Each number is 500 + 40 x the weight over its row's rms, rounded and kept within 0 to 999. Layers, rows and columns count from 0. Numbers have three digits each. The size before them is the row's rms in percent of the matrix's.

# layer 12 MLP down (transposed), 512x128, rms 0.107, rows 281-387, columns 64-127
096:541516436461541515472463478557547513549527508516446463502489530530477504567477450453512536499512491478505556523521461461439504543536544512502438472498475611573518482487499536536505492450549459
094:497531462516607472494498516493563506508545517466530513498539488551507490483462513464570496546514586499515494532552483478473524477541496405453474471550517484479520546498498486486544465511513514
113:505443600500508559539478506434464542530529545456488504528565398513444503510499546506477509483519456477538508537492456522507399518559503533456517509491458508490486515493476489469493500475399500
100:487443485500461492506528502427508562487463593562507561557468456494518467596492447482474413549423508484478518530518498522527484517551545570469504584540471525437498511476520508457452541534515488
096:498491568440445513561543488528553457487442378532549553541451508461518465541506560494463532482451475525504509502551464564543559460534534528524453545473504459494474540445547504481523482467465593
084:501556469493469496508431501503546555550532503501515506500533443573455531463552492502478483468459475509466463535503492508519441486464462551530469464515548590496581487512443491504488451531451469
089:516553513572444513497518504432458467515492473616441436484470506442526534506510498510493501503532483470462479472508494525528438475534476466540441543472433524568542514542524467563477532508522478
102:510469549566443550521512538512442505449563474520526457493509471479451464580465508486523503473482483529478486410566519577524472467480532473499540493517507455451497537450435472512445513529476512
098:511504505545494558480422456459468447498564427514404478474482567470513437525472468458524524468436567545537474543473560497483531529527521426506493501535478549459537523500570553445564581519530566
123:464528519527480520575553523423500551474434557446530443504491491491508482533595542486469508450500585495459529521557508498560556476541492565473553476447424450523511505542469426469483470463470485
092:578503525435418463488483508583557515524545541497518433566475473487434494517549523444538500511523509483490509503493451531488517449511439416551471537481467497519468555487461430503480473544486528
111:503545488478580460486531498486464546479541519438475487481493493472502461529478582506490526462467517490508483494523526466462485522462544551517567488493520471541578561515507439535512513431485547
118:527485474442482578514474486528500465465569476368538420460500472560516539467530468532495536546490549500468488522553477507480481487517496498531442449504434491517527494492526582508503499487520490
094:504545581508542502517532505503509520493475515564489539439367494522523496533546465434463506542516489561488525516496525504446470461523537424522481436441477486507472541465476535524528481523457495
083:424517509474465476524489609445557512423526536571453479468533538492500483558516538524530532500498486500448528461495464507561503552407489582456459502466490526489500522525533498493547509462477484
107:450510560497511512413516489470490527475477540529468492496466474575587459481514543505544478493529467518420506463529421483462506496511525471488466528444449438507475521488482525587467528532476426
108:427451539458498463509556485516521418499430523537487466460561499456454495497465528488571464526520479548501519512539548513538499508496513546483516534482502470520539474497541520478509476513454583
091:522506533550542500490495530508508474494493474557549514543519494438478524467508582484478434487487565487492489466500509575449509590458395516463411448499480541538505465542496465454491478448532568
091:540558474481466500549464474576414505474531471484420452502489483482477548477487586517495533507452533486484502487499500446480531479498519500520455497460454494509453554473537510528443565499484448
086:539504572545487492504444493475490522545485494513462538504511494543516517485492411581497510537538470561518465493463486544510480533505415526565516497555486609443564547560526444461473521465468541
099:516446491532594519541521474508458457532548508429475563577498455480595485512476524501513475584484501491531433479517509519520498467484520484515545458494461621478578568517462480466480538516593527
097:528592494496493522433464486472486478469612486500544529443471554521505524473555494478510480517531567443464447561510563477523489538520502518467532585543488541480473521406522516588512470496486509
125:505476539502510478444511462551474460498503507434539511459485498490525523495539539532467492528505503521471492455449483520478484521507507502519533527436522784538514545509512474450518546487485504
119:501497514551456444569460570501534495481475571514469540508546493437458523560515529479496523480496503499469510425528497511449486449492514504521562451430502447509558455529520462441479519490515463
102:455501517472470489457570546492561470480496460451480463507545484531539480462422493485511472511602493539516435448472419477476505465494517507504514479521478555486551503497476434626476455446446466
099:481498526540512507431509576537505444560482511544500498477473540452484518492549527468497490532487450507545552553572536520582538508458505433555458525451488489461451475479517514432524550497501537
087:471490475423490532504536480533435563484482491477504508508501538530472342505502531435562447545492437572481563496475552498505492464514497489511502477479543476506576502538449453452559477511559517
096:460492476496427476498526539495445557416441573515473454585413519455602501512509509441431484517484523484537501535557474537497490544478504502486578472489483451449494481456499501544438547487578489
101:519553455485547548495530462476483487404537468491571520397446572479469490503567577537476518470508490472420496504496526480520524512530523570468509509481440571515389486480504464484477528481523498
081:486539484471471506494454437464472509498544408489468438472512462519528440467508519510581459463510548532500542405491493446517478505562508479535482517510469467567551475542529562531454559541529482
094:508462513510520477494529499481545528450558484494466559466469471532533548539479471450521533533474536526467602512484528482509508465464494485523460543526454424489507490440474506500571486514511498
090:545487527507550459509541505422466539511476470451592563489493500513504566564529540500514512496531524522406468495601530505521520459503492463461463525481399528475526516525488473515490495484506520
094:492486500524461545529435474449537491570492532531503563498532463505455457511568578469471466493399469507486455530502480590534488586499518489484472477491543517519390548493540505488423508515438490
092:485504438548473525487556522533414544446496479486487488455483499485558508404497522468503391538506518467476530506503541562491481496535542511481516500464545544505456523489576476435499526445445458
107:501491467534450472528498463525557529513513548489469512485507507520487517473469492389484490560486518446516553482549464523515510555543499552421475442547539504457566552482486502484450480555556462
103:541500508481498492481516476418506493501554446439547535524490556461484516496500505469501522517472525488480516496464508532435452519489422531518479526553515495460518572512523523500492464470527531
087:500481549458483522541460498506380489495466445484432510530520517570473443524517471501453505484599531502587459492505569428502507496485501489504475517500511497516528535511488534541486547482546548
101:476516473519609440564511511446512481463480441493469462477547527528502465497448513515519487542498498567510463521492536542523558421467500558533469493445540479485503612471542455599564498508459480
090:404423498489504485463526522485507485531560495569531396491546468461448484506440584542488508493469514510539467512508554489520511561539525516495472554464446427478493485452490527500548527540514477
099:447521498472547488508494477478503505529524561497458633501528523524488444553494490453485514552555545513540548455485507474473443498475435527475494504509507486496514479515493514553580421465511522
123:540562479504561549457487502460498468493500471551538492519524421518516440494501472499528464469531572483425438441423508522557558579500456517528447534547446422517427497529529490538492478544495504
088:471510536482482483556407502506524545474465498535421523470485527543482452459470532471507537504533506487536458551520531576479492516509502479505507508520472540463482475521555451602397562524531522
108:479513490495536577458488420479524500458480493461551543534545506473539513500510484443517482563517474506526458529450522519539412494504532502488491577555542561457478525427565568482452509483399456
087:454420438489587495537527506460520515587507493418507510491560509475539500514505512483552406523529527486577438489511534495498574536443459463498459436495516537540503560520464489431480449461529566
098:490455524466480468497510474507526500533479485555398451527473485540580445509554547454513430487551514481520506562555561551496478559529495597499478443552513554515480480457488495474546489470495534
094:458492485530517486341570522515484494518520479501460468543483476525502473523513465462575546594511451466539497517454530499474484511490514505530431499495431509539467645458517442540562531500488553
091:460445570483511418501536546518459526446423476555497581464473464509470551521471541528463594472506526510546523484535469557531519540466446496416528472509555508486477526515480460475491483502470512
098:532465434535541500443495454555478416479518518452524534514493505534446578499540433524533510469497479529450465575457513503526458502543533624502468572474507487555527542487530473573495504483513448
079:461432484529656525524511472479488491521534527438541503514523504528513504484526538486505536608521521463505453455492442468483470537484449475423503481495429539505525537504521483500499599450520553
098:464465479536507524482535511516446483509512488418514543516518548575509494507463540517499454582486513449533457518524507473495496483534437463476461484510496653544549520525558504458491488545538450
087:508441445458524524503512462466542542470552550476498547502441487467415515541545531455431525453532487496509571588496515496552525552504495457514499458464573410545509438532472509440489502493592486
096:512501498532457520533420566554544529493502452538483464546515536461468440520466462489511459506499516416545562449527511501509471528506502472421499497531523515517525450499450520434520452534514502
101:492532484467504560460454507496460504497539492487515432474505451472456495530514514520493481546502515509500568530475569493489526466481521504564433515473512450476430499545539485435540544505491511
091:514460506483493490497504496465536484491472494621480561499526460542383437548435465550521599463586539467515537510515590498486473465504509439487513479477495432513436432512414525476528509566447561
093:523497504527508514488476440497537536505448497498298516518526549488491450474501514569516524477483515492514473526557481578552473485502516565525470551524507524456547460464512539459504514517517464
094:526493511508499555480483477526485497474491485502526459496458437480508533477540409487530544447512549521405543443468528551522531453491555437420590425478542479564490498514538528626552504482546517
098:474478458462562551481617523457497505453396462495536531540461438540476448488469526510539465489493533508473525482460519508459508493436484566534490516504547586521575501434539508426476548523486499
097:556534494493492535553558460467454565476477480548537559562438575506580508481474575460538515507425502512476445541492500581519479478484539458505516509532470562456463516437547570460434529451469485
081:535479444504475541501520520483518532461546468503470509586518564563557526449504444392518472469393520509567518509510446522549470577527521525504456409523463509502504480481502503495559474467461534
091:462522555564460499562478460499510463490472525486521572472491487522457489521460493462498517586481534529573505500507520535464571498525520454439503545472472448506457522499471456515460430526546522
108:478515456483536474494445513557564542481512460500438427465516509454465498478554439451512563510518570517515501516639494502521497460531486559502538531449611432513527478419544494552465524429543522
113:455439537563561488498502486466499561485491517488525503521542479506515476550486475553490503507541500516485446564513528433502552491557534457431486529546461464526562513509480414521501445590531556
103:431517508450527527477505512502431527482436469420524476494549563536481452427447522507518499500469480535527534485504546435466568469478557546529469470501504574490534503457553509530525562494487565
095:474498596532474566498441498564527502463545473476469487435455500492466429519516429493495464560575505537499497486489446560543530523484554529460561459513525554534470499446455469511487550577499488
097:503520423469570485472475479533513454443527532548446499514505556540522535499513494414478486538462445533481477522567532466498528484435492525453591509485574432536468522429507523409468546583516516
145:494493495531488463502488509553507502572449503544539536538478477499527451514584418436545531547496479452550532499408441547501546505504522471483532426533480461435455590481539472500493564491428511
091:531548530511500544429475428455511373485523498502457580527517468537476481542505452538489509485471466509489476544430504522466502547617448506489501545567490530502457560479493450490449496504445560
113:483522472457522428513508505468400448499465491515500542452466513487470493508413541532455507516480491541541453503491484515517526568649486505571529547480559449500478463499485476456583497494430509
110:536534522481426553510512533518495540507576513510518499430489416449518472463542485494443490523496499477471472513514479562511526524456532495583528494514521449508557482558451498458468467520507511
106:453511476467471540497500477509511492504485438515540561469475567532474506501529519519445578454532476471465540481516464533459498457465460501486447482552401424532551507537547511455494446542570549
099:457614504499433549514574469461511492502461447534501510451536441497457458497500517453420496540468509443566515450486540536519482485459546481523474491493450475487419516538495450512559475486472500
121:529464490468481513503475491438506491505462497482451485488504521437506443504496554550421441481488426510514450537517493495524468461473523519517508530568508573470499539499520579466483489522594494
091:496507542581482489435495505568476491505514525487510502477559455561458470565527498454503528595483565510570470506452444494486490516497511442506580564525576497500529456517571489507530550457462511
091:513440528512466493464565457456532545440514426519541547499526510538492485500495448455487443538475574546513523469406475518466487541572486506525465437451497564547552555442460476481550471532477475
097:493477533523473392537532479513469482506518477530512481417431527462540475528459649507506471541436537542471486456456488546477444513477506486571480463443561574458497533519574503470539517462498549
098:537475480489492530401505585473527464482523471518464533492484550504454438523503629481497476489484526488528487568579565530472499529473518442483483508505483532470524499519487578591425482492451460
106:493495521555554479479495537470518510506418507433631539461485540498473546548489440496506457519510545543487472488551567494556521466503483537459465517524508440501449501421521461486461498488456479
116:507521547486452538512543546475505554518487555457454495513502436444459468517494471390479476434543502430487517470593545496504475504511500540460554448521501374547502484496501471516531520474465502
117:566482494514462534457437552461554541462397551544502533533452486518472538527545490492539497458498505533487495478534425446446500466520554559488453491525510442481480540529462520500432488567495523
104:442475512452513473580518523493451490499527535505539532497475545501512527539487547517469493484517487486556424542519550466572541473497536387507496518510525468533514483474484443569540560530554527
099:492527475579495479579513537523511482540535467550575447444491508536448426497445466557505564465487511498413490555498506541469539508547459495474571473557503469497546527461506462566540468649433433
113:527585479407474542559479531481474519448435448472498484563507489479528512485516509561494506469467503525468520484518480522535515482447499525448550465516401449529413540445502562499523449499466454
103:481517490531473481466460546470482474477492529475448493552529480550533516433480416508511537486491523566534479566527565522483529540492422531511467444535526505497480524528505422536543479459531464
109:570459516458473486480507475465510501534516549503432522537462507506482501544492492569568507578498608438491546513515491524458496514516487447545443472529467479567559573499475486565502407523489450
089:486503547515480479509469543478478537478484504544476451460484478524484546602594469472433515543482491459641489510509463510488484572533515549511441558518497490474435536446454475483467499576516507
090:515595454544568518568536478456459474520433457528484507489482506526448526434498489515509529521508447522507543471453538528557508549506488447475452429450473511494511463507553511492492427511554528
112:491482506451407546467509441502501481533446506503554453530509463499502506551532476531574499475486470412512520541505488510461555512494410552466478549468506526596437511487482488467473491538527516
091:507510470443473537457486462570496470561538484472477491506464466518560450452535434568490490479504465467582442469450445502548447521471483578496487441570537512480516606531522451512479478471560478
097:506525404512488451461482485531513504487501474533452526519427479506466543509557569479482612498479571487510519520475552462537559536500438501464443419519537523467489562498447505491600503489496522
102:477393508525478516443491590505525463492434510506481516534508485583549418515418458519574524514560489524516542484521537517479523527455502490492508500543500531479525551459499457505496469541494497
102:550528491564501548477464538513476471458523445458533536593520445513520499501532479539498510545516548430486539501493510452575532496471551580506480439549489495494570534503459532495518509413421493
097:512487501574468525516548427485568462463503518495539473486519558470490415496539509470482461486471440498524475497482486480599499550576508591489495500559528557442453509487539466519501455466443479
093:496491448459466437495490522585552552534512493530433478589522540503504397514518474495472535535479481452442542529530467515477448483500553509520451453507540445512483463561521418410554490540507520
089:453479475553564538450500492513508512523462510483517531475422530479530561509560564420516426471507574436498446586485474540491485468483555424433480452511505499485476537489527516536496528478481537
099:449489570466450492540530550434452520433511507461532415506492598505481536533501489517498542523482502532505455497541470576475518497569508538483498530490558438502478437491492495525541517459515493
087:470451467503500528494488432481413512521568459527545447484493554450497436461471462522541483483533501480495525463512516430495549566491532592456471500507536563504525481523525526529497462523537528
145:492450528530534478492412468510480483544514499529430507487514538481546535491525480447527532577543512491593478459478591472467467491547531559464472499475498538534457508511483489459550543512524481
092:479541572527452531449523500460476467521436527492507445502533486458564503524525528435482523487492393431538503456496554501496487526493508484584520526483470465515533484497497486520487510502467590
090:479495481488519533560528491562506503513491457445556537504488463519466471461438471510542553550568491466447445509465543508429479444556468453479458462535523517488524447514568503492505512555526509
095:462501514494423483514531487480518476474559536478507492535500500466521505518466436465551472556492553521507545523442516527422440535481475553534476482502467456479494540537509526528521471366526581
116:506432483484498509488523505522444421515530557402476559505551478464480526548428484564533543572527505490526499500524487499517451547507496476436523493538533519548516483530484477421472498466528509
087:462471516476429548460510491506476540517526537487405456526486496534529469513478559510509447568505456492499485458553456580554539476567504524560503506432560508518431512555484454502460506469448537
096:499548494508516473614477531540512511530412472591494500535481481510523500488461540521477485457530555572388474540513505512517455572465529468475542473537526524477480527555510501552447502512511446
130:471517459489480515512564537570501554418572541507430534535447506479433570555495469486476483548493487543617455488542508573494537448572463393441521484445541448485504492456443543504497504512531469
082:410509506494438517557529465484459536550511480485476440481485502511478476501476526523480490451466483508558546441522490472521462443476572454448435516498485517537541512499457491588473446487505589
091:445473503501553458519504526574512550519480531522461445577553510485555513479434550448475482510483567481490469530528509424571489471475490504513490431542522541476530485503486469500483494540550464
083:568523528487559507457549478429518511401509504494502559416533540479587386567496435556500485500491538517425465490498484462510475538557542469492439522522493519532465529445514532562427527566542533
# layer 12 MLP up, 512x128, rms 0.11, rows 282-388, columns 64-127
108:490494543521550446520484516503480462444537525473565547475499459456459528497478479529531493527538445528539567474493538444527516463511516491482515524485520498502505467515404504427521468513441531
104:510467457470552519460425488562466418482497515526576495556528506480486595463532474501508554494529406511472507532433519484437544505496520470542542507465489427516468509528459584487422512473574460
096:457421562461421508554492461608479444524556569606526528484538453508543538476569448533447494499554509459449523499445555507504532473459515435528569456472535442502500466516487501496491403532458524
098:545443561447554484573466548526447540491481553521537448542506476534495563488485489430498517441513517518542527530538584595513517496446470432491571455490504488494471519475555510484513486538513451
083:441478515510506502477512458576415446514484526491555470553419542476539499510426486483504528553581466490528430506495500467512554557504463471504536498501486447506411525446499477500477532451515547
097:538470489451546514492508506569513518492460504469534486591632480521455460459496556477549498495472541527485502463521480422508503500429527464483518445547531487488464451576505553457522493544477534
101:494489540488524528525431505522471573566556512511499494521491489512467464502569473573498504500564443418434561508551478477441435473509478422547492506471464446496501474570555509510532505523562460
102:519529518525476387549493526496510475489491448383490514511522462480583574497481466520543521497512443485443536554486493450519509523517479566494559514509539458560439462494499522521457423500501471
111:525493451462527528508426468533491426505478520497521438494494543433553552499467526478466526458536467481483552506536516528509501479424561505484534443511561483539518464510528497573424482561496470
091:511465551563499480501518539472459505535531492500558550512525567503558430552522483492501504487436543528500486491394513467537549485466564521491463480542557495471535491495512576467512541429464482
108:563488475494483566467433387488507477496507516495598454472504518476545521476529441546570516462523445503456581500430564459454528497513501531482481557478484505517435410506558548490466530525460451
108:514419527522471464519432483515491514514537455439542439437538468514472550526558451485440514504511517503451497563510583566449516460499476435474575528459562442591479387553558544437474524463504521
095:545509470540490560555409480532508473503533459426494518463489486511490501442408464584577531453506475506469480537556478462480508430494423493536479539595563469462523486558461494484486535519535414
087:561509500525549494515556444535464474547499477396616542524453454480486480440484504491469466519514536499546456500529601453455488498514492419512585513502527528500485497509436478502450511525525456
107:542429495497524495556451442509509404510482478478568487529461469423539450507440466513498468485584452545559560554459522547485486478469522451545492558482601473514504453588541548494468494485545489
101:513503547570556508509485501467539532474536491438550516515504482524556498501541486488428487435511486471473486562551471496474524460521479523457502500478511448598438481518553514511492463559501401
095:479484470464473506513423529475431509474498491538483571466605519563429489523513493457533551530432462459440516534517525411483512452481500527508537524483566486524470504510517468537464453624468462
092:501507476570492451439452536458450503518539542434497562492508519447461573476446527458537450535526484527513491510491444459552456487447436491445505539490494404504542527447525465532452422522527485
095:473469471474582511450507527508501495470506520414505498491521459474481485480512512443510496486470484469520570546530503421507535470494579445481482434418483473583558405480496612547506389516512494
104:522535480526539409490473438479581461455465492472500439477493479530473593502541436491576516460530480507437629494456534453435514528510541505464509483502505439543452462509435502491509459488489498
099:453469541478503391520532491551532485485472525413456472593608488544538538515447487540514557465475495551495523446487437511478537485521474442430456489465503474586505493585484509425440566504523456
124:499503529564504514472445448628552487563548501514504514528562483509523584538516494488528521506559464459510554519485551469444467400521444429529512438470505552573444496479460582485529522503532510
105:552515532488443485488528488536572490490464588463512576518505504444433498479532468505522565538513503481476540495539523470490582537477490487455492514468583432576500424504475510465450506493538497
102:510538521513524494485472439522503521520466543525462535535516505491503481502587512522514525442468479465443510574512583548478514547504448481461508500515505497460421511551549557451473472584518530
099:488498447494462488551509475505493500465522487581525537498515470483522495506454469516534461465446474479508560497484552462466447438535443549443513511535560499634448466572442527566408571496492538
091:521436501598493460531503491473505417519505524543490523445501486494547565472460484613498524455544532443515479517506459527484501560526517502569547505502480544489475520511560507510458547435463524
097:439515507536657468431542493497549510513512512497491449562549552532416465572449475473498434483523455537528504504479539434477515461470495516525493577518516467556544425545473550537476470576447458
097:455413566537512506529520492536557494533460495476467578509519493579524470510435513551511488457577452473556505527515545519466483445412482507563510486524573483488475526547439507454498477528438499
088:519481494509484480488462482473549496537533535529508529492489466464486497569400525557468558551481484510405526542476449484536549490539504481535529505440517489502385505514503511531482455544501479
099:499515539519438493519555429499469495522509517484505481433561449467522518538444478559452495505464464451483582511521468535421500522522475490554532543419498500533502371526514554497424481551575538
096:523419459495538437537482473556506471538555516539463475507460472388535536435517481567557466421502504472591467470498541495550505473486530500592546467481509411541464506492470510535554438478485483
099:548483491553526463454521483603465434475472507487574494572456501499525483484423520547538489453563540527482521457423510483486506440438559505538486480418485495462555479506480549464507539498586488
091:466541569507524488424492513506563453467606521543526449460520509452534578531545436521580536447496497467487481512447476455457462480500524514572503547510467392535506465497525510555548485538498513
104:450525541550550449522535444431467513551494511502562479545506469498551552497396482536464519509476418475524512438524481516463516519472477538508551469469543430526454467493513445464487447518509564
108:516482465499522507517453479550519503524563496446477564494568467474538537495558541523499517486556428443477497601489530458574523448521475483455507472453468457563481500462493509495488538537489453
093:470533536547456449534567485513569520499532517460449499448542445481556524535435528460542485545499497530440623425479424527462495498478494517499516488505486460520465499421475529482478454501383553
100:554494491478439504513429447510537423544468551459490515540508453480540481451545484540487527524534562482563510553489462473437475493548501510465526488538463453543436464536523488436466415604533543
092:577508571497477515536449459542468554469518527450468561545492523557509486465593453436540464476566511480465535450540540459457508498461538478458503561469557520446473461517562483511534491517539439
099:545444501497535500463418456517559436550490503475532441563550479526549563458552473578460457462500493456398549549568439509494480545530533467500480505505539506507464474533508511494434493502540482
116:483514468509476474572450452506526487518532473525503478468493541493522529451551475544521483475511493486497563494494468512520514450513528483547514452497487504521495474516495559517489525421538416
093:490518525588461522487550487542480475493447549467445458540616461485469503480492495494554473507454491539499499458471502449464487490438478525458531516426536459484539509446551517518506449529437520
108:534492575491467494578467478572552519577510498475523503576515505495488548480464526560459520546542412512500533483538526433436520539429469475452520479471476430508489508547512473451431446528456491
092:504542545428481534483491503497517525498502511581482521524537481568501535463527479536468569532455470447437513499483487488437440437530478525508473548509461390471443518467587514497466476579458456
096:462472461541491477569472494504487529500486477422572449450450445480530548539544445565550505470514452518505515524542529478435508488466455537460582500507533403438493528469520493535472497544529465
097:504537570508506458469501508451520514503461524535494457493583574562566531462493584503469507502489476524504519500411503507511484393478475466522491554443608420551520463533621526497486441559512462
093:500543468487535526507477498465543465592512503440500499501604426508562504501524495570602545475485468464497503550537507472453457470491496480473449491479504404576480520505466551495531500528444460
100:484470502490522527525475550516516485579582510445467401444471526504607404509502548492491508527481537511494504481488513468507487479412483449516567462424536492440513520465502546479508489517447532
090:498553522548517445516505561474541483509483558451583467531491413491486622485513499468515562554455498544464607532446490458497424473494505515481481438449485493506512388497490536453569428518491564
101:500511505493483453516491423520516478553542492493564533509551512504557486527474478487544495547502397466560490441480546459511553406496499537540500532505533510484387473448534510522446461428538496
090:475530566515453498554515550510462456459472446519491440493534481507535479484499496469477519504469484519556476452476467432457531446481490552478505484498458551459510526459511556461474543528445469
097:522516510493524457498546482512447449534536555493536517489484518506530523485542486532594569485580505527444464590489598501470513449455447494516493511429460498458477491497560536533496512457534482
098:459494583573511486426530529485465454512495548517505552567499472535502526497410506513490481495457510533581565488444427475572549417473470461484590587461452494459501481513486464509497544450470396
100:483506522565507523530498490518508512459488507462471451481534460496556555477517484440519421475473385563468497486524474500520489436474509455583497524484461505530514523542514525515467543550449448
098:578478501498498479553535506456466435508483506556462485519514407471515516461489496538553454432555458481520583509514500461466423456483494570495554547441504466510436484491507540536475460587511476
100:546465492494536509569386529511482466510614474517482556511532515480520504476405514486536543553545542457539516559546493469481500495552399432459517495500504488447497542521488490448484440476575472
104:491540570447441442493448469534481536547560487480488493450510476432507577458510425519567515524543446512515539529511476499490501464535568500560490521531497420575469481458422479571464510544518479
101:527435505526421544523446511529466430497495513508544516506511450400407482463457526587483438497530536509467498442488589470455506478513531496540503437452518521530468477477529546510441504532464504
088:506509463576526433500557496520458473530478500496451499561480430484589508494492480596494497500510527493446520524423473404485487458445466524484475481462517508472452513564510495467454538503512423
095:492489459444526537467522491492470484517537488452507481512498545466540542460534501502495456441527487465437527495487511401514540509489447564555521501464556550466519482542539541513523576478534460
107:439500568548490465479479532520548524519560586494523491522492532505387468503510481481536503369508442500478553422536459505506538439480496442494580488481567471453481478486501498497507543437523537
105:468497554503532524474502481476470418499481501522513492549472498486437564543485460501583507445535518519484478530404555425412527498450481513530510558445501444444472521538467546470481489585491487
106:497470499576424465508507459520538472514499485517458649557544493504509600557485453533515561480526442526470540517416458535473510485502450528480525460512550515480478487497521472518469475465495541
097:475510487489512484486535512462487453572482567497469532561469510493617628434484535482520450474469436450492571518470501476487428462436496490491437540429472464486456510544521574455561491509505500
105:508452493527479524515424485540468575580429521497473582538575486470613479472465524527539454515523473536492565490492544520489565494535472479520517437382507458563535473525450553465504463515485515
117:490496516519485454520523476548476395544463572450540551481515481449491480454511475556514455539440516490529503507425516495477525528470497450529527415476494495475509522515487503411496529513462511
097:468455491519509455539451536552482566527493510546440458533520571441523514520506557480480543445481504470490530504490525432523532458413566448490496483472587469518545497558499533482505500521495472
105:460443561465552457509461472551566538521516498546536504508561465517563520477459477460414548517483486542539513457495480544502494489488481417520525416461587455588484489537464521537501426555486459
106:518506581510470473529455476484563521499497441496476476478480472494451480551438471535536512522442446499469592500578469506466441448515436524550530532501494466539381457567475500470469464545525552
106:576523490462495426479465501490556470517452547458491516509517483481482520520499474456573495531462480495494477542427504470548491427452528505453533524539477399507441496518432472448524492513519554
098:453445414520490469503454512465519530474477554473533480462485476491516461438455500581492499522553422518484500636488519475487510454475431529440528451489498465520504476511546496437486453568533458
113:534439525573488481444420471527507475507575533503517508543477427521522547506481454563547578490511452553536547480457451545500459470529444521504538504458472449477438560561508484490489520510459480
102:521492466497552453544475542526498505560628490524528489526463477419539503431427574510471469523506481503515548539510568421487445422504488477448525467512451528502474490578493580491471450535508476
098:445537465473485517577441489534499481531473454452493491513485411467502483435490488540476531475514549443546510542506555508490502536490487452561550529506464461497481509525482579491407537492564530
095:465434524502512502548449509509542492529484561473500526595547493534479565506545385494497569441537470457522586542540510436521492484501487527476518550523490393567493449484478517538494460520431437
096:494493494466514531512459471504452534501501510471591521497441427512543513543541421533487514482449483470526564510419502496547521470493481543537541516507484451536423418576520511448536492492593507
110:478500547482506487496467514558564506486497499514525553565478533533494473542506480439527506513494434445509529492447495513445533482506455457501480523460508437507542434457561543490557452569499524
110:553539569523433447543509487612593449494490470523510543472508450525500470482478474526520440479562493586462486546486576508482542393460475532431481500491470449497494516499499493435502493536468524
105:475502479448487458501459453475478452544514552483559543531569417531479424565512471556486494501528504438489474528535500559443486479466453475532597506425526456579488455469538551455503526493526508
106:466453534494554453546552496454563433550493488488502497551487482449426509523462523441553514447468511499491569456558479531505495487381541506484548404467496445490543507564463505473498492512465478
105:401469548535558526507423464491520513518522505488473461512493516496545489480458505455501536537492426538509525528483482508549517480371538428527503489392559486515457523494528506477527508486576526
108:443498490551451532498479479538476506477543543450491483470544485459532537449571448640502546528517465518494525553481547405510559513472454468501457491500492481576505477447493549507444489560460500
102:519404557516557504476429506461578512488501558519494507475544485444514541500454448494554519564532541518533516511526503504499479433507417495470497525455535473474479474572512489449473547477506514
105:501483518468537515575466428580490458457509486494495504521439458493535550519414493440493512470496549478538570480490491520514532491562455489497534530489475411514534503547544543512463489465485452
089:549462517463535422472499477505516434498524492475556545534527543510613485444423477564523478478544531511418546521504556496422510479415537518512544554507580539507522428485492485497508463494491482
102:456400514515462545527458491507447452580542491514443587517528496497533464470518421474489470490523416519503530571512551503467505441520454519490474579526557470512473511547514456460470544570426465
105:508502505466569485510439442529463476521540483496543429485546493540492504413529504542512534445442469527485567470465455492444524469498505516573546518465526438617444473514463535465474540523450497
095:476464518564542484523473477559535457451477500457483486497461424514431479417485543541483503496471541530477512442557462493518553570469522469506504519451511422499512539583515491534434481543486523
100:497402577580525526562434479474441485656513567533476526512478494465467524491478426504504457471504507457555543472435513541500521473467428527487530528460560473484554513548510486486467579546493487
103:536547473537489491546483455496544523419510561449457445539507459473505566453493488484445451525517507492513598494476495465500436478524471533457522566477511414492425513548535486483490500517426512
105:418493555523476433437424459480539516495483491508451433533526482531502550462471443560557545478488483533443511477463526541466501477487470500571496498530497459498490466482508530465566449520445561
092:452512482453489529521485455519483475533537513543479498544501527552512552442443492475507453483471459513549510490461540560418473512494448488471529496496471475568547499606428545540511476611522507
094:488368514557535536595486446469478446508524550480554545466470514503549532460463504516574454429515508564522464501496551545444491499507545423451551540518501501523534570479472563565513504498498498
095:571531561483526443503421463525524509488509477517451504490554553528533523554489478491501536506442425552479460494503513511427551507511438520557518555532540467493435433493524470467540495583482492
098:516355498548496458526475430530532483528488493500472603466478500510513480447436537498541450497558513397487566443568475487519519484451485482557537493502492452504522486538438505523494548482512440
087:548479536472520519470543558525565461546497523452520588573515452535534542461503468483464505576444467494561505498499455557446475442566462492517501441486491424537443449539512498494524503458467455
117:484496526466523436461464425553422541526503541500507546492551502508534494499509426502494549506547502469544521454466591478486518455458521472579467518392468459553513514488452553505537464560570503
102:512450433449484420523445527517510540536467519554429557515527521528482503488540516437509454524523563555417538597476477523458522512465462520448498435495598520521517524554496507457474471554479427
102:447457512471547444455503527424503550514514546537480427462496532428559497496489492452468485441453482570495525557422522516503543470460593495524528548454500499549426475521484519496532534520486476
098:544508503524471528499492477578517529545519501487475510474579493563495565483476560591461575511597443450522562546491573488484483451470422532434534563451528480454447428470439520547448530581478420
110:525465520502512434505493474559502505515539485480476440523492484462470448449553452484500489460523523445428519489504548514467477505435496552447537521457500482516453557506506525509511506567408455
087:505506504566476477521556458548493420476461448480455497468581476495544511507486490459559530492506566457496527492512511427473502566464450449456437492569529418496556489471528506447549465489538520
101:433480548558461512538447444532491498535525574531511558466526470503487479511520418492513506535464535433503500465450568460556515417461532475443520486491521499517512457490514494518490510509509556
118:571474502573496534524489465538471439505493478488482553474588500512518578534494474572529543494537538554569481557496499465476525504488557486470548566408534380557538440558488517440449451464451496
086:578486478478539433491587508482559505569497527486492500536490490462526554475511526537479516520460506510490519563505470476464539499505415488499490477461556462441470498512533531404458500573530466
100:560477471550566474435403460519553407457542462431567501430516468502480456509542418593585476504528527556544498508450534474445542529497538462517500506491499430565549479556474523495466488492485555
088:440479437486528532595437485523497501524526481528593489548495499476496514489502563523520476510502507525473538486424498397400493439499469467526512490494487534458566534582478534412533561456425516
094:420554522503544477463465539517545482499541480505434470490488524534539569516510464503567564522506457471456596501510461439512540471444489569501488525517528491562468404458504498460505451500491438